config.toml
d_model = 320
d_mlp = 1280
norm = "layernorm"
init_std_up = 0.0245
lr_head = 0.00855
grad_clip = 1.0
warmup_steps = 200
Each number is 128 + 24 x the weight over its row's rms, rounded and kept within 0 to 255. Layers, rows and columns count from 0. The size above them is the row's rms in percent of the matrix's.

# layer 3 MLP down (transposed), 1280x320, rms 0.0466, rows 461-513, columns 256-319
size [ 97  98  96 110  93 108  98 100  97 113  90  99 118 110 113  98 101  99  94  97 102 104 108 103  96 101  98 100 101  98 114  81 100 100  89  93 108 103  97  94  97  98 102  94  97  93  93 118 103  95 106  98 100]
[[136  91 144 132 143 138 114 137 109  90 147 148 113 108  96  98 114 146 128 158 148 166 131 145 132 143 137 129 115 108 129  67 177 101  92 169 131 114 104 114  94 135 157 127 167 130 121 127 157 128 107 116 158 114 103 145 120 122 109 181 108 135 107 148]
 [129  78 131 142 131 137 130 115 153 145 141 124 112 118 161 126 111 177 130 126 112 157 141 147 125 185  98 129 119  97 148  65 113 119 117 137 108 127 115 115 145  96 136 137 123 137 114 189 131 159 163 129 124 120 139 152  72 119 107 118 135 144 152 149]
 [114 112 109 143 145 130 104 100 149 140 150 116 167 129 111 161 122 107  95 151  88 131 140 156 144 125 140 102 108  75 132 113 115 124 163 134 129 150 128 118 156  96 130 104 133 128 162 109 154 115 137 154 117 132 117 133 117 127 144 160 176 129 163 125]
 [130 136 106 138 159 108 121 123 126 122 132 101 113  99 121 134 124 118 162  96 175 130 110 160 162  94 134 138 149 139 127 103 123 156 117  95  85 138 106 142 107  81  76 137 145 134 130 174 161 100 136 150 125 112 154 103 112 112 113  93 103  70 191  78]
 [104 112 126 130 103 150 107 134 132 107 115 115 132 125 109 175 129  96 169 128 123 122 133 164 101 106 124 120 137 100 148  61  97 134  85 105 130 110 114 153 161 118 113 105 122 132 126 150 127 151 115 125 132 104 128 140 155 107 130 169 126 132 103 104]
 [117 130 147 147 144 152 151  99 136 173 150 127 104 139 122 145 152 110 169 125 119 182  79 130 127 180 125 147 142 134 107 144 132 118 130 151 167 105 156 147 103 108 144 120 154 120 162 126 157 117 112 120 176 133 133 111 135  82 138  82 142 102 117 141]
 [160 129  99 129 124 157 109 145 107  96 137 123  99 124 158 115 147  98 125 116 153 137 108 179 132 135  97  46 131 160 160 127 159 152 151 147 154 163 132 128 132 120 137 123 131 135 111 117  98 141  94 117 136 123 168 101  99 109 111 137 113 100 128 163]
 [167 160 114 156 114 157 123 120 147 136 138 119 118 142 154 135 159 155 133  96 112 141 127 118 151  75 135 153 115  95 127 163 155 159 125 105 130 136 106 143 131 150 144 144 143 139 122 108 127 112 147 155 173 108 127 164 136 106 149 138  90 119 150 130]
 [132 100 166 108 170 127 124 141 107 101 167 110 157 140 107 161 120 133 131 159 137 143 101 120 140 165 122 101 133 140 146 162 111 175 147  91 150 125 146 135  88 112 143 103 174 131 117 104 150  76 142 127  93 115 142 115 125 139 105 143 124  96 178  99]
 [100 133 109 122 142 152 125 125 171 137 113 157 136 133 152 158  63 122 143 141 126 116 130 172 149 180 146 151 141 103 170 110 156 107 116 128 118 124 108 115 117 139 115 140  84  79 108 116 123 109 148 160 153 151 133  93 171  80 108 102 133 131 148 137]
 [113 134 149 160 118 130 171 125 129 155 154  73 187 122  96 165 148 125 154 115 103 130 132 108 147 138  67 138 114 166  91 146 135 154 129 125 196 140 162 147  84 143 165 151 143 113 138 111 112 102 133 121  97 146 111 147 113 152 126 180 136 123 126 132]
 [153 130 121 145 133 141 122 120 104 172 146 147 133 133 102 157 172 163 166 133 178 132 139 171 149 113 125 117 148 118 121 140 161 160  79 120  98 129 108 133 132  94  84 162 115  98 137 126 102 124 141 131  66 146 101  94 120 159  96 131  92  82 125 159]
 [140 123 127 102  97 149 133 110 155 134  70 112 147 113 169 135 146 125 116 148  98  89 122  98 122 156 140 125 159 113 131 109  88  88 118 105 151 135 129 156 109 109 143 132 123  88 166 163 112 101 128 132 106 162 152 124  90 137 129 123 121 164  89 112]
 [128 120 135 116 100  76 126  91 156 189 157 108 140 149 109 131 104 125 147 154 156 132 128 147 121 134 118 115 129 131 156 126 130 113 118 133 147 107 106 187 142  93 100 109  93 154 156  95 113 107 124 170 103 131 165 129 108 157 136 137 167 123 124 126]
 [154 172 133 143 173 102 141 148 144 124 126  67 130 153 118 118 136  92  96 133 148 119 140 122 105 139 117 169 139 139 127  89  87 139 152 107 140 165 141 136 139 136 150 113  91 157 164 122  87 129 134 144 115 165 136 179 109 138 120 165  96 138 141 114]
 [111 138 136 144 123 154  85 103  83 133 109  93 139 135 112 170 139  68 115 114 101 111 144 119 122 109 159 160  88 153 116  95 135  97 112 102 123 123 150  99 113 136 108 138 104 155  77 146 175 111 132 128 133 143 180 138 122 150 139 125 124 122 158  98]
 [127 151 127 106 152 128 139 120 138 101 146 130 152 120 107 182 117 167  83 144 126  94 151 121 108 119 124 115 138  78 145 157 108 126 164 150 153 132 154  92 135 129  87 104 111  76 111 156 106 111 119  71 115 171 116 162 122 127 198 102 116 101 155 129]
 [160 147  94 145  97 141  97 122 122  81 115 105 148 190 152 110 148 157 156  79 137 116 121  98 106 141 169 169 136 113  98 150 120 135 106 112 120  94 138 126  90 154 132 162 111 120 143 137  85 146 134 121 112 128 179 130 124 132 128 125  98 119 150 127]
 [107 150 107 120 132 127 120 130 124 168 110 111 108 141 153  88  83 107 137 150 122 118 160 133  99 105 129 121 140 141  97 119  73 126 150 114 183 149 139 126 158 151 128 123 157 136 175 125 116 161 153 100 143 132 185  96 169 132 101 150 145 129 125 144]
 [ 91 167 125 146 104 137  79 154 136 128 119 126 155 158 128 131 171 173 117 148 148 161 128 153  74 125 129 148 130 147 115 111 150 111 106 126 136 141 129 143 100  75 125 163  99 116 140  90 104 130 128 144 169 121 132 142 141 100 126 106 123 130 153 117]
 [103 135 115 112 112 133 142 133 151 106  97 147 176 120 149 103  93  91 106 115 182 126 114 151 173 145 132 131 131  89 136 120 141 104 143 154  98 110  84 134 132  80 145 164 129 150 118 135  65 127 137 163 147 122 113  99 113 128  89 151  82 139 176 126]
 [152 154 121 134 117 151 141 148 124 135 147 169 152 134 149 121 121 136 127 135 145 136  97 108 111 113 122 156 128 134 133 103 104 115  85  99 154 132 119 164 130 157 158 120 142 151 179 149 177 125 182 161 135 137 174 142 136 148 118 139 125 116 142 118]
 [126 151 122 104 145 135 132 164  81 163 115 129 114 161 110 120 130 130 177 155 155 131 122 104 128 154 112 106 127 127 163 126  82 101 112 107  96 138 124 134  64 120 138 110 108  95 121 127 145 123 102 168 123 142 125  87  98 105 172 107 155 197 165 137]
 [ 83 152 135 124 126 110 120 129 107 119 118 108 172 106  96 153 100 138 106  75 139 150 169 117 202  80 167 108 108 135 125 137 108 149 134 147 145 122 160 104  86 146 140 157 150 146 125 113 141 119  79 110 139 139 172 111 164 114 143 119 110 121 160  65]
 [124 155 128 134 144  76 128 145 123 125 152 120 166 172 146 136 120 120 123 134 103 148 161 103  59 133 117 134 147 127 149 146 125 123 156 119 109 140 121  63 105  84  94 102 103  62 117 131 140 147 149 154 123 136 127 119 100 132  94 163 117  91 130 122]
 [159 121 142  86  84 126 118 116 131 151 149 122  86 137 137 151 119 130 136 118 138 126  61 139 116 146 130 166 124 128 120 141 113 153 144 131 144 132 144 122 120 121 100 123 125 121 145 117 110 146 118 130 143 100 139 127 164 124 116 140  56 105 120 130]
 [142 102 138  99 106 114 127 141  86 162 149 110 129 149  95 101 122  99 112 106 133 143 172 108 147 148 114 139 112  90 164 116 133 151 122 118 129 155 147 161  59 114 163 164 108 112 102  99  69 138 142 132  95 122 161 114 158 142  80 101 154 130 126 119]
 [135 109 111 144 115  71 127 112 102 109 131 138  97 104 137 132 129 120 161 155 141 106 113 119 137 137 111 117 100  90 143 156 135 153 138 157 156 141 125 128  83 149  94 129 183 167 119  80 155 126  78 122 144 156 124 136 133  97 132 107  80 150 137 167]
 [107 110 149 155 158 122 128 145  92 143 144 146 120 162 115  91 160 139 135 127 164  98 118 141 114 131 113 168 124 142 110 157 142 142 156 105 126 112 129 115 112 157  92 127 124 155 109 112 127 140 113 106 133 190 139 103  95 113 152 142 124 141 123 111]
 [137 118 126 151 143 100 146 114 155 120 135 155 126 100 133 152 152  88 130 131 103 117 186 104 141 109  97 177  97 125 136 103 130 156 124 126 133 143 127 119 109 114  84 130 131 108 100 132  87 108 181 169 171 102 111 129 117 133 119 153 129 141  75 131]
 [119 125 121 134 174 107 168 101 145 127  53 143  98 140 123 136 130  90 146 130 169 103  98 131 121 134 104 125 146  93 128 106 157 102 167 109  94 142  95 118 118 147  97 148  62 113 151 136 138 117 146 100  86 153 102 125  98 136 108 138 158  97 134 142]
 [136 162 129 129 139 134 139 148 176 108  67 103 104 170 140  85 120 106 107 133  80 107 132 154 105 159 133 129 184 106 128 162 143 146  98 137 130 129 126 142 126 111 150 120  97 104 169 116  94 161 193 114 131 144 157 117  99 165 132 122 112 148 137  90]
 [150 122 114 123 117 141 147 104  80 169 142  63 136 157 148 130 156 126 109 114 105  80 136  92 106 132 128 150 135 168 104  97 174 108 100  80 192 148 108 139 110 154 124 133 126 166 110 115 135 128 147 118 157 157 166 147 137 152 148 165 138 155 112 140]
 [140 137 127 143  99 129 118 147 132 137 101 160 148 124 120 153 134 115 120 133 171 127 126 125 157 125  99 114  62 141 119 150 115 104 160 134 121 133 130 155 127 157  79 130 137 113  98 139 138 164 126 151 143 121 135 138  98  80 108 130 140 110 152 136]
 [114 156  97 129 139 163 117 143  92 143 132 116 129 119 130 102 141 125  66 155 157 157 127 116 147 137 142 154 139 101 109 115 194  89  90 111 121 105  86  90 143 151  95  95 180 149 141 114 133 123  79 104  92 148 152  93 127 102 107 152 157 110 159 142]
 [ 84 117 124 129 137 125 149 122  94 103  93 136 104 100 138  93 115 176 135 179  78 119 121 162 131 105 170 146 142 129 136 143 122 129 137 138 151 148 126 139 143  83 137 128  99 130  89 136 168 145 141 108 123  94 102 144  96 146 162 137 137 143 108 154]
 [124 149 148 158 131 146 119  95 166 135 151 140 139 137 137 131 105 103 111 144 113 121 127 129 177 135  90 141 152 134 129 115 120 110 137 121 127  85 108 104  65 174 116 159 118 171 115 145 121 138 111 170 116 106 149 116 114 165 118 130  62 143  54 175]
 [133 101 141 153 164 138  76 106 175 121 123 139 163 121 120 122 120 123 126 145 137 122 128  89 157 153 124 122 141 159 142 149 119  94 107 108 116 113 116 150 136 116 184 148 115 130 138 108 152 160 129 131 135 133 132  80 131 170 118 139 132 124 147 131]
 [139 111 133  60 160 119 127 122 149  88 173 106 160 100 144 110 157 142 114 137 109 161 121 158 134  97 141 127 107 131 177 138 159 124 130  96 100 122 124 131 154 136  60  93 152 133 100 118 155 157 118  94 106 125 169 159 133 135 141 128 165 125 144 130]
 [110 110 142  76 115 144 152 118 137 132 129 152  94 146  73 143 123 150  96 103 132 108 141 119  95 131  87 132 147 109 141 109 163 138 111 129 140 141 145 120 118 119  81 172 140 127 156  95 112 103 116 168 143 133 141 146 137 128 145 176 105  80 126 143]
 [156 167 131 167 176 143 120 127  87 167  99 137  88 136 119 149 146 150 115  92 111 102 146 133 145 116 116  90 126 151 100 116  78 126 132 121 138 106 187 149 139 134 120 161 104 105 163 110 110 130 112 143  85 127 168 117 132 154 124 167 131 107  84  75]
 [120 132  96 101 124 101 109 140 113 134 119 156 135 110 110 103 119 126 133 117 124 132 145 152 160 128 120  80 129 130 165 137 138 148 152 122  94 137 107 156 145 133 123 106  92 143 151 131 164 120 134 123 142 115  99 176 127 108 109 144 131 122 102 143]
 [108 101 114 137 143  83 121 179 136  91 154 135 123 117 133 157 129 105 144  50 128 128 153  99  83 118 123  93 104 119 137 144 103 141 115 122  84  89 179 164 146 122 138 158 120 140 142  86 135 153 150 146 147 106 139 104 117 154 141 142 130 103 135 140]
 [122 181 121 126 123 139 129 118 137 141 104 140  83 110 129 138 112 134 142  83 136 135 100 180 145 163 116 123 112 160 138 144  86 120 103 143 137 129 133 121 146  79 118 133 115 122 112 139 136  83 130 138 113 121  97 176 145 125 165 141 152 148 117  78]
 [120 129 169 116 147 139 201 132 108 135  99 143 115 111  90 151 148 129 138 130 136  98 127 106 140 185 143 107 142 142 109 112 104 121 154 167 106 130 141 124  91 126 128 148 142 151 119 148 136 123 105 137 144 157  88 103 107 118  71 123 101 110 129 174]
 [151 155 115 115 145 113 115 129 134  96  93 126 106 172 157 123  69 128 131 136 112 156 164 127 145 164 154 115 105 157 130  72 106 123 120 140 146 148 100 143 133 109 136 137 132 162 148 156 128 132 142 140 135 122  84  91 111 155 129 104 125  87 139 118]
 [148 153 151 130 143  98 137 149 120 145 109 180 117 145  94 129  79 144 106 130 154 113 140 135 114 150 122 162 133 114 190 149 125 161 166 133 173 122 107 125 119 138 152  97 109 103 116 122 102 104 133 126 123 158 141 142 124 164 107 118  84 157 118 107]
 [112 144 100 133 161 120 108 114 122 134 126 134  99 125 147 113 128 161 145 130 143 120 125 113 101 124 158 110 101 104  83 154 157 181 154 128  98 108 130 120 129 116 113 130 107  96 133  85 145 105 120 118 142 140 143 105 123 137 110 112 136 134 143  94]
 [183 126 156 151 136  92 138 161  96 130 128 129 125 129 150 145 148  92 156 103 119 170 125 122 124  98  96 144  97 105 145 132 143 129 121 128 126 102 141 145 104 149  86 150 102 167 119 112  83 149 117 155 124 125 123 116 106 142 133 124 132 135 158 119]
 [101 143 120 137 132 118  99 167  83  78 130 100 166 106 151 122 169 141 138 146 143 145  74 116 141 118 105 149 135 119 128 145 182 132 135  82 155 162 102 152 124 108  95 118  98 155 117 126 138 123 143  98 152  98 115 127 123 132 116 113 154 127 149 169]
 [155 116 150 136 135 128 141 143 144  97 160 139 104 130 150 113 158 138 114 107 143 148 133 103 153 135 119 167 111 144 138 116  70 177 113 112 129 175 178 131 142  90 129 127 160 128 119 115  78 131 128 127 164 137 130 138 103  89 118 148 135 159  91 128]
 [137 137 136 149 140 115 139  99 124 105 115 122 125 110 142 155 135 125 169 127 142 159 118 117 115 177 142 128  91 111 138 123 137 123 120 157 134 111 142 149 121 159 136 147 103  75 118 123 121 120 134 173 111 133  92 148 122 140 103  89 134 148 145 161]
 [136 140 139  82 156 138 150 138 120 141 143 131 169 143 137 119 138 124 104 136 118 143 173  79 170 144 130 141 134 133 133 126 138 153 155 155 111 109 100 111 126 140  98 138 147 145 128  96 125 115 132 121 119 118 124 111 127  81 158 139 149 140 116 136]]
# layer 3 MLP up, 1280x320, rms 0.0943, rows 462-513, columns 256-319
size [104 100 105 102  98  95 100 100 105  99 101 118 100 105 105 103 102  87 104  95 108 106 103 100  99  94  98  95 101  91  98 104 102  98 100 100  91 101  98 100  99 101 104  98 100 104 117  98  95  99 105  99]
[[132  88 124  79 106  92 102 158  90 152 123 148 153  97 117 163 142 118 141 185 124 104 137 169 156 156 159 143  83 102 100 163 137 137  98 148 149 111 144 116 162 131 176 130  72 139 141 147 120 127 149  99 144 169 102 127  99 180 127 149 113 104 145 114]
 [145 122 123  96 123 183 140 122 167 145 108 100 164 108 100 103 177 118 174 161 143 116 155 140  90 139 130 147 142 124 129 103  74 148 110 144 159 146  92 181 134 135 117 120 138 150  95 123 119 151 102 150 161 148  92 149 117 136 171 137 145 113 120 118]
 [180 130  95 133 136 107 139 133 129 158 149 164 151 120 148  81 150  92 143 129 106 183  83 112 110 107  91 168 153 138 126 102 119 148 145 102 129 113  90 138 127 105 133 136  86  98 147 133 154 106  98 157 103 116 151 133 138 113 107 134 137 129 173 139]
 [122 157  75 135 130 152 116 143 112 128 155 105 125 140 143 129 171 116  76 152  88 141 122 176 115  92 106 139 134 164  78 167 119 107 132 170 138 109 101 135 102 101 140 141 144 111 170 149 167 100 150 137 154 136 106 124 110 143 141 109 149 133 123 171]
 [132  88 127 142 153 185 156 152 129  98  83 100 132 163 126 129 113 114  93 132 121  92 133 149 116 132 104 112 112 148 108 120 131 128 133  82 156 100 126 120 134 114 160 148 115 120 151 123 132 133 133 138 107 124 142  92 136 160 183 112 142 114 164 160]
 [109 119 165 173  90  87 157  84 138 132  98 146 130 138 121 101 148 134 146 139 116 140 134 145 131 107 125 112 112 134 112 179 112 138  94  80  99 127 126  86 140 103 140 136  78 100 133 142 134  86 143 158 144 162 142 156 127 132 131 132 131 106 107 158]
 [100 116  94 135 122 130 123 140 119 114 149 104 136 133 103 146 120 186 128 133 110 133  92 103 146 160 123  98  78 151 161 109 106  76 149 142 122 118  83 127 108 129 130 150 131 141 119 129 157 100 114 164 132 145 120 143 109  90 122 103 130  90 111 115]
 [ 91 192 140 192  82 130 132 129 109 150 139 132 114 123 148 157 159 124 117 103  98 140 143 117 131 119 100 130 160 128 154  96 110 114  84 166 113 119 133 125 138 132 160 135 106 104 106 168 140 141 148 141 166 166 142 125 132 136 117 108 147 118  92 166]
 [152 130  91 134  94  94 138  99 133 110 124 107 144 139 106  92 114 159  53  74 159 164 154 109 162 108 119 140 136  94 128 143 145 148 138 122 151 130 122 150 144 137 138 136 153 133 125 186 128 126 143 111 113 132  51 146  71 125 107 199 112 140 143 146]
 [112 167  88 139 166 149 175 180 173 118 103 159  81 124 123 122 131 133  68 142 141 123 157 106  87 125 159  76  91 110 129 120 134 145 136 138 125 129 114 141 134 129 115 153 122 150 126 129 110 106 123 120 157 152 138  89 126 157 138 131 120 141 135 114]
 [179 123 122 126 109 145 120 132 139  98 147 122 154 129 121 106  97 112  86  77 111 152 142 145 120 151 115 107 151 143 153 166 137 114 127 107 141 121 151 119 173 182 100 137 145 142 101 145 146 126 125 150 147 148 109 123 131 127 139  83 144 201 104 115]
 [119 142 123  94 146 102 155  96 111 166  92 142 155 113 110 159 117 121 112 143  75 100 118  78 135 128 126 101 115 123  93 115 137 132  94 119  97 111 121 147 128  83 112 138  99 138 169 114  98 115 129 110  93 152 108 113 142 135 131 154 118 138  90 143]
 [119 132 160  89 136 109 129 109 138 132  85 133 128 191  73 142  90 113 120 108 112  81 139 141 140 144 133 120 117 154 140 115 140 125 159 154 112 136 148 125 134 137  57 120 120  93 108 159 100  69 130 126  99 149 133 125  95 148 166  95 123 147 104 137]
 [145 132 126 142 186 128 141 155 108 103 129 158 134 135 124 152 123 127  94 171 153 134 103 109 100 142 150 161 118 156 149 129 105 171  51 144 125 125 124 123 139 145 134  94 130 131 153 119 121 109 113 166 171  92 145 186 100 121 102 104 120 124 134 112]
 [104 129 129 136 118 142 153 145 122 155 166 125 116 137 152 106 155 158 120 116  91 146 133  92 130 154 141 105 117 108 107  91 135 170  87 119 145 147 119  86 113 117 176 126 102 133 127 134 124 127 157  77 146 124 166 110 169 111 141 113 126 112 119 160]
 [133 136 197 154 101 144 112 112 137 115  84 125 158 178 117 138 102 161 137 103 117 136 132 125 128 146  84 123 149 148 125 154 132 157 137 108  96 142 127 141 176 132 159 160 121 149 108 140 137  87 153 119 128 117 142 111 125 188 127 154  99 131 124 139]
 [169 127 116 148 123 143 122 131 155 151 108 180 124 143 127  70 136 122 124 123 104 128 152 111 125  95  95 189 117 120 113 138 145 157 108  92 156  86 150 159 158 142 132  72 103 119 129 144 131  97 132  91 133 117 126  95 148 135 134 145 104 106 158 138]
 [167 117 129 134 119 125 122 163 144 126 124 139 110 157 128 104 134 139 145  94 125 112 111 100 141 173 116 181 114 157 165 153 147 142 129 128 103 142 108 147  94 102 132 143 147 139 109 101 151 116 126 150  68 152  96 149 100 107 115 125 108  91 119 123]
 [156 111 104 138 153 137 137 127 146 105 108 118 134 115  85 148 161 100 134 130 145 127 169 124 140 124 149 114 137 141 115 111 120 142 131 117 123 135 120 130 108 111  93 108 131 136 127 150 115 104 138 158  99 119 149  87 149 136 113 125 130 110 108 118]
 [131 129 143 114 171 148 163 157 151 115 125 119 130 139  87 105 133 151 138 168  51 144 121 132 110 106 130 123  92 138  98 123  97 153 114 112 152 129 193 100 159 167  86 144 150 126 171 111 159 120 144 140 112 118 156 132 106 171 116  81 129 121 108 143]
 [107 118 164  80 121 140 138 136 120 104 100 152 137 168 126  84 126 180 147 179 162 130 135 128 123 110 172 123 126 114 134 107 102  97 113 124  97 145  86 139  76  80 130 158 119 145 130 122 133 101 140 144  89 147 133 133 135 173 156 124 157 108 172 148]
 [151 135 115 115 153 146 119 168 145 140 102 179 159 150 115 111 114 141 183 108 114  98 112 134 139 116 114 133 162 140 122 128 132  92 150 158 107 125  79 128 104 155 146 115 111 135 131 130 121 117  97 126 150 147 151 126 129  80 139 131 137 137 149 117]
 [138  90 140 112 120 125 148 118 119 107  93 137 107 216 157 132 126 163 128 146 102 130 162 143 137  94 140 108 118 139 122 127 126 154  94 105 131 131 120 105 160 118  84 161 150 135 132 130 112 176 163 111 112 116  98 146 109 131  83 145 146 130 133 111]
 [114 144 125 119 127 139  75 112 130  99 121  89 111 114 169  97 130 134 157 116 105 125 118 163 172 143 130 140 156 143  73 157 121 168 108 114 147 114 136 131 131 109 105 135 108 104 121 108  96 122  89 103 121  89  95 136 111 125 128 132 117 101 131 150]
 [146 147 128 142 127 107 158 143 130 125 145 113 133 116 100 146 121  70 126 108 148 119  98 130 154 133 130 141 159 130 139 104 143  85 109 118 152 124 136 128 167 140 150 122 143 133 131  95 155 117 121 131 145 113 135 153 104 136 132 143  74 134 146  88]
 [136 149 122 189 144  85 137 168 131 107 103 115 111 142 142 119 109 118 120 108 119 173 144 146  86 106 116 167 167 153 107 175 148 143 116 124 127 130 158 108 147 124 150 173 170  94 132 161 127 106 126 123  94 133 112 155 141 166 130 107 106  95 137 141]
 [140 159 136 135  76 146 136 153 130 153  72 157 152 142 125 123 139  81 108 128 104 122 115 120 133 119 122 188  93 134 136 171 145 136 108  88 158 135 137 128 153 105 131 132 134 152 172 166 110 126 129 138 167 102 125 150 110 161 110 144 134 138  96  88]
 [146 160 107 140 125 174 144 137 146 144 174 119  95 126  90 164 119 137 126 111 102 156 123 146  96  89 148  99 120 107 142  93 180 123 127  77 140 175 145 117 143 113 165 130  83 168 139 128 124 117 187 118 122 151 138 144 142 123 148 144 123 112 112 141]
 [144 103 106  93 141 179 122 107 135 107 147 162 129 137 121  88 138  76 146 134 123 124  99 153 126 143 118  84 144 137 200 132 178 125 101 151 107 132 169 125 149 120 128 104 121 119 119 159 110 120 137 184 154 136 132 125 153 120 183 150 125 128 147 135]
 [114 109 119 109 127 115  85 136 132 164 179 150 146 141 111 152 130 135 139 124 116 152 162 105 113 142 148 140  93 135  87 129  99 139 123 145 165 122 126  90 133 122 104 169 140 119 109 149 124 122 126 162 177 170 135 126 213 114 145 129 159 148  91 102]
 [140 116 124 162 165 151 105 101 138 152 131 167 154 114 164 108  91  94 129 105 165 143  89 115 126 102 117 119 132  96 113  89 103 103 132 136 136 172  99 126 140 132 131 101 150 160 117 146 163  80 127 113 156 129 135 122 129 109  81 162 103 122  98 128]
 [183 137 108 130 114 134 114 122 111 133 144 146 112 172 159 137 115 127  74 137 155 115 130 166 120  57 143 137 139 134 146  87  86  81 106 143 119 125 174 147 148 129 107 120 129 123 114 164 120 127 144 134 131 123 123 103 111 122 137 117 172 154 104 124]
 [133 133 109 166 105 104 152 153 159 131 103 118 105 116 109 125 119 120 132 135 142 135 110  96 131 109 161 172 114 161 132 111 141 145 133 128 140 129 122 121 189 162 132 118 120 164 189 128 160 150 159 134 112 105 125 138 138 131 155 124 121  83 115 129]
 [111 132 118 113 135 136 131 141 107 131 140  95 155 145 127 139 122 110 135 159 102 148 140 154 157 115 197 142  95 117 101 152 134 123  94 141 167  90 154 109 140 143 112 145 113 105 148 150 114 144  89 138 151 119 169 114 144 160 133  85  98 145 124 140]
 [188 120  96 122 126 107 128 118 157 109 180  94 170 156 142 139 139 112 102 128 113 163 100 100  68 110 118  96 163 177  78 101 126  99 102 110 114 101 157 138 117 138 167  94 131 121 123  74 114 127 134 162 168 111 153 126 130 141 142 134 126 116 169  80]
 [121 145 120 137  91 148 127 119  95 137  99 111 122 110 119 147 124 156 168 128 140 153 139 122 157 122 118 148  41  94 135 145 103  93 102 113 108 130  85  97 121 136 170 161 104 129  99 122 126 155 123 144 114 113 115  96 138 147 150 134 138 116  85 137]
 [121  87 126 137  74 108 103 132 142 138 132 153  86 125  87 120 151 128  97 144 133 138 128 128 116 152 100 145 119 146 105 146  92 110 106 115 167 108 182 104  97 113  91 157 126 137 138 136 102 124 115 133 121 153  91 149 146 121  87 128 150 158 116 122]
 [126 101 117 117 147 120 146 127 144 144 139 135 121  90 180  99 101 141 157 131 118  94 128 140 125  90 167 109 140 159 111 140 134 136 160  88 145 136 100 128 153 137 133  78 130 179 178 111  98 136  89 111 156 100 141 103 133 108 131 115 130  86 132 129]
 [107 116 144 120  96 137 133 118 113 136 100 115  79 125 118 172 117 130  95 110 153  98 141 133 143 109 144 100 176 104  77 125 144 133 114  98 142 130 149 108 161 138 149 132 114 122 116 150  87 122 177 121 124 112 141 177 105 133  75 147  70 120 110 139]
 [138 135 196  93 117 124 153 116 144 117 126 129 143 147  85 110 134 109  87 134 115 138  85 113 120 139 108 164 138 107 164 105 131 114 103 124 118  97  98 143 114 121 123  95  95 125 167 147 156 134 161 105 102 168  97 113 129 139 124 136 107 133 118 167]
 [161 178 166 119 149 155 102 156  97 122 126 151 126 142 160 135 157 115 124 116 134 151 126 107 161 108 117 179 145 163 121 124 110 144 140 117 131 148 107  87 118 131 125 136 123 167 119 128  75 134 152 114  91 122 115 107 144  91 146 106 151 117 110 144]
 [101  97 117 136 163 141 124 158 101 123 138 101 147 118 176 113 171 158 167 112 114 168 121 137  79 115 125 133 137 127  92 125 129 146  99  80  78 145 127 153 118  78  75 120  85 112 111 159 124 101 150 121 110 121 149 144 116 109 154 136 166 137 186 138]
 [152 114 169  82 102  96 115 121 166 129  94 114 101 136  93  67 146 113 193 132 124 128 144 119 148 102  92 144 103 135 145 139 148 153 111 168  97 106  96  97 132 113  99 111  88 105 137 150 106 128 185 114 143 119 104 143 142 127 135 150  99 143 140 102]
 [149 144  94 149 175 109 141 132 129 118 104 117 142  78  89 142  83  98 154  88 141  94 119 112 156 140 110 111 132 144 103 119 137 139 145 137 154  93 144 107 115 149 123 158  69 131 130 117 129 125  96 104 144 165 129 149  98 151 102  85 124 150 110 123]
 [147 118 104 180 121 132 119 145 117 147 140 144 112 127  94 136 144 118 124 171 104 129 126 128 142 105 139 165 148 134  91 148  92 100  96 102 150 114 128 128 121 154 156  84 135 135  99 132 138 113  98 119 137  80 174 161 164 163 149 131 153 133 122 157]
 [162 100 123 133 132 139 122 109 126 118 104 148 150 138 132 134 148 138 115 114 119 155 153  94 168 119 168 111  99  92 180  87  88 127 138  99 130 130 127 106 155 143 142 110 120 147 126 137 153 127 121 156 123  95 126 131 151 117  99 150 136 120 133 127]
 [ 88 142 134 154 172  96 117 139 163 128 154 148 115 142 141 133 124 120 155 115 121 126 103 146 116 129 104 173  94 157 130 133 105 122 146 106 101 118 119 117 145 116  91 142 126 110 128 111 110 128 108 138 132  91 152 134 139 147 129 155  94 138  86  94]
 [129 143 119  95 141 110 128 128 161 108 103 113 149 105 106 112 134 151 147 164 194 137 135 154 135 124 120 137 121 101 108 158 157 149  87 143  92 104 143 113 125 130 121 156  88 191  89 157 118 165 125 173 157  90 137 109 152 151 169 165 156  71 119 135]
 [107 178 155  88 108  61 120 100 141 139 100 135 109  85  78 112 117 154 140 110 155 110 100 141 109  94 122 109 136 125 127 159  90 128 136 131 137 127  87  80 149 141 163 116 116 104 148 123 139 129 126 121 117 143 126 137 138  98 138 135 119 120 128  98]
 [119 138 136 123  67 138 170 128 131 137  76 140 149 112 118 105 114  65 136 172 169 152 120 123 110 112 126 135 151 117 144 127 140 106 130 151 103 123  96 101 113 174 124 162 115 138 109 151 131 147 156 112  97 123 102 143 149 159 136 130 143  73 133 112]
 [176 139 131 121 121 129 140 104 144 140 138 102 153 111 118  95 139 136 159 115 110 122 119 126 152  97 117 129 151 179 162 134 135  90 118 140 166 132 131 108 145 109 137 122 131 153 102  74 140  99 149 107 140  93 153 141 181 112 151 157 122 144  69 151]
 [123 164  98 195 115 104 110 154  57 189 121  54 157  97  79 112 132 144 109 134 153 135  94 119  71 145 114 135 152 133  63  97 109 124 169 105 116  83 101 122 115  96 102 118 131 169 129 115 125  88 150 140 147 167 113 133  93 131 126 155 145 137 146 126]]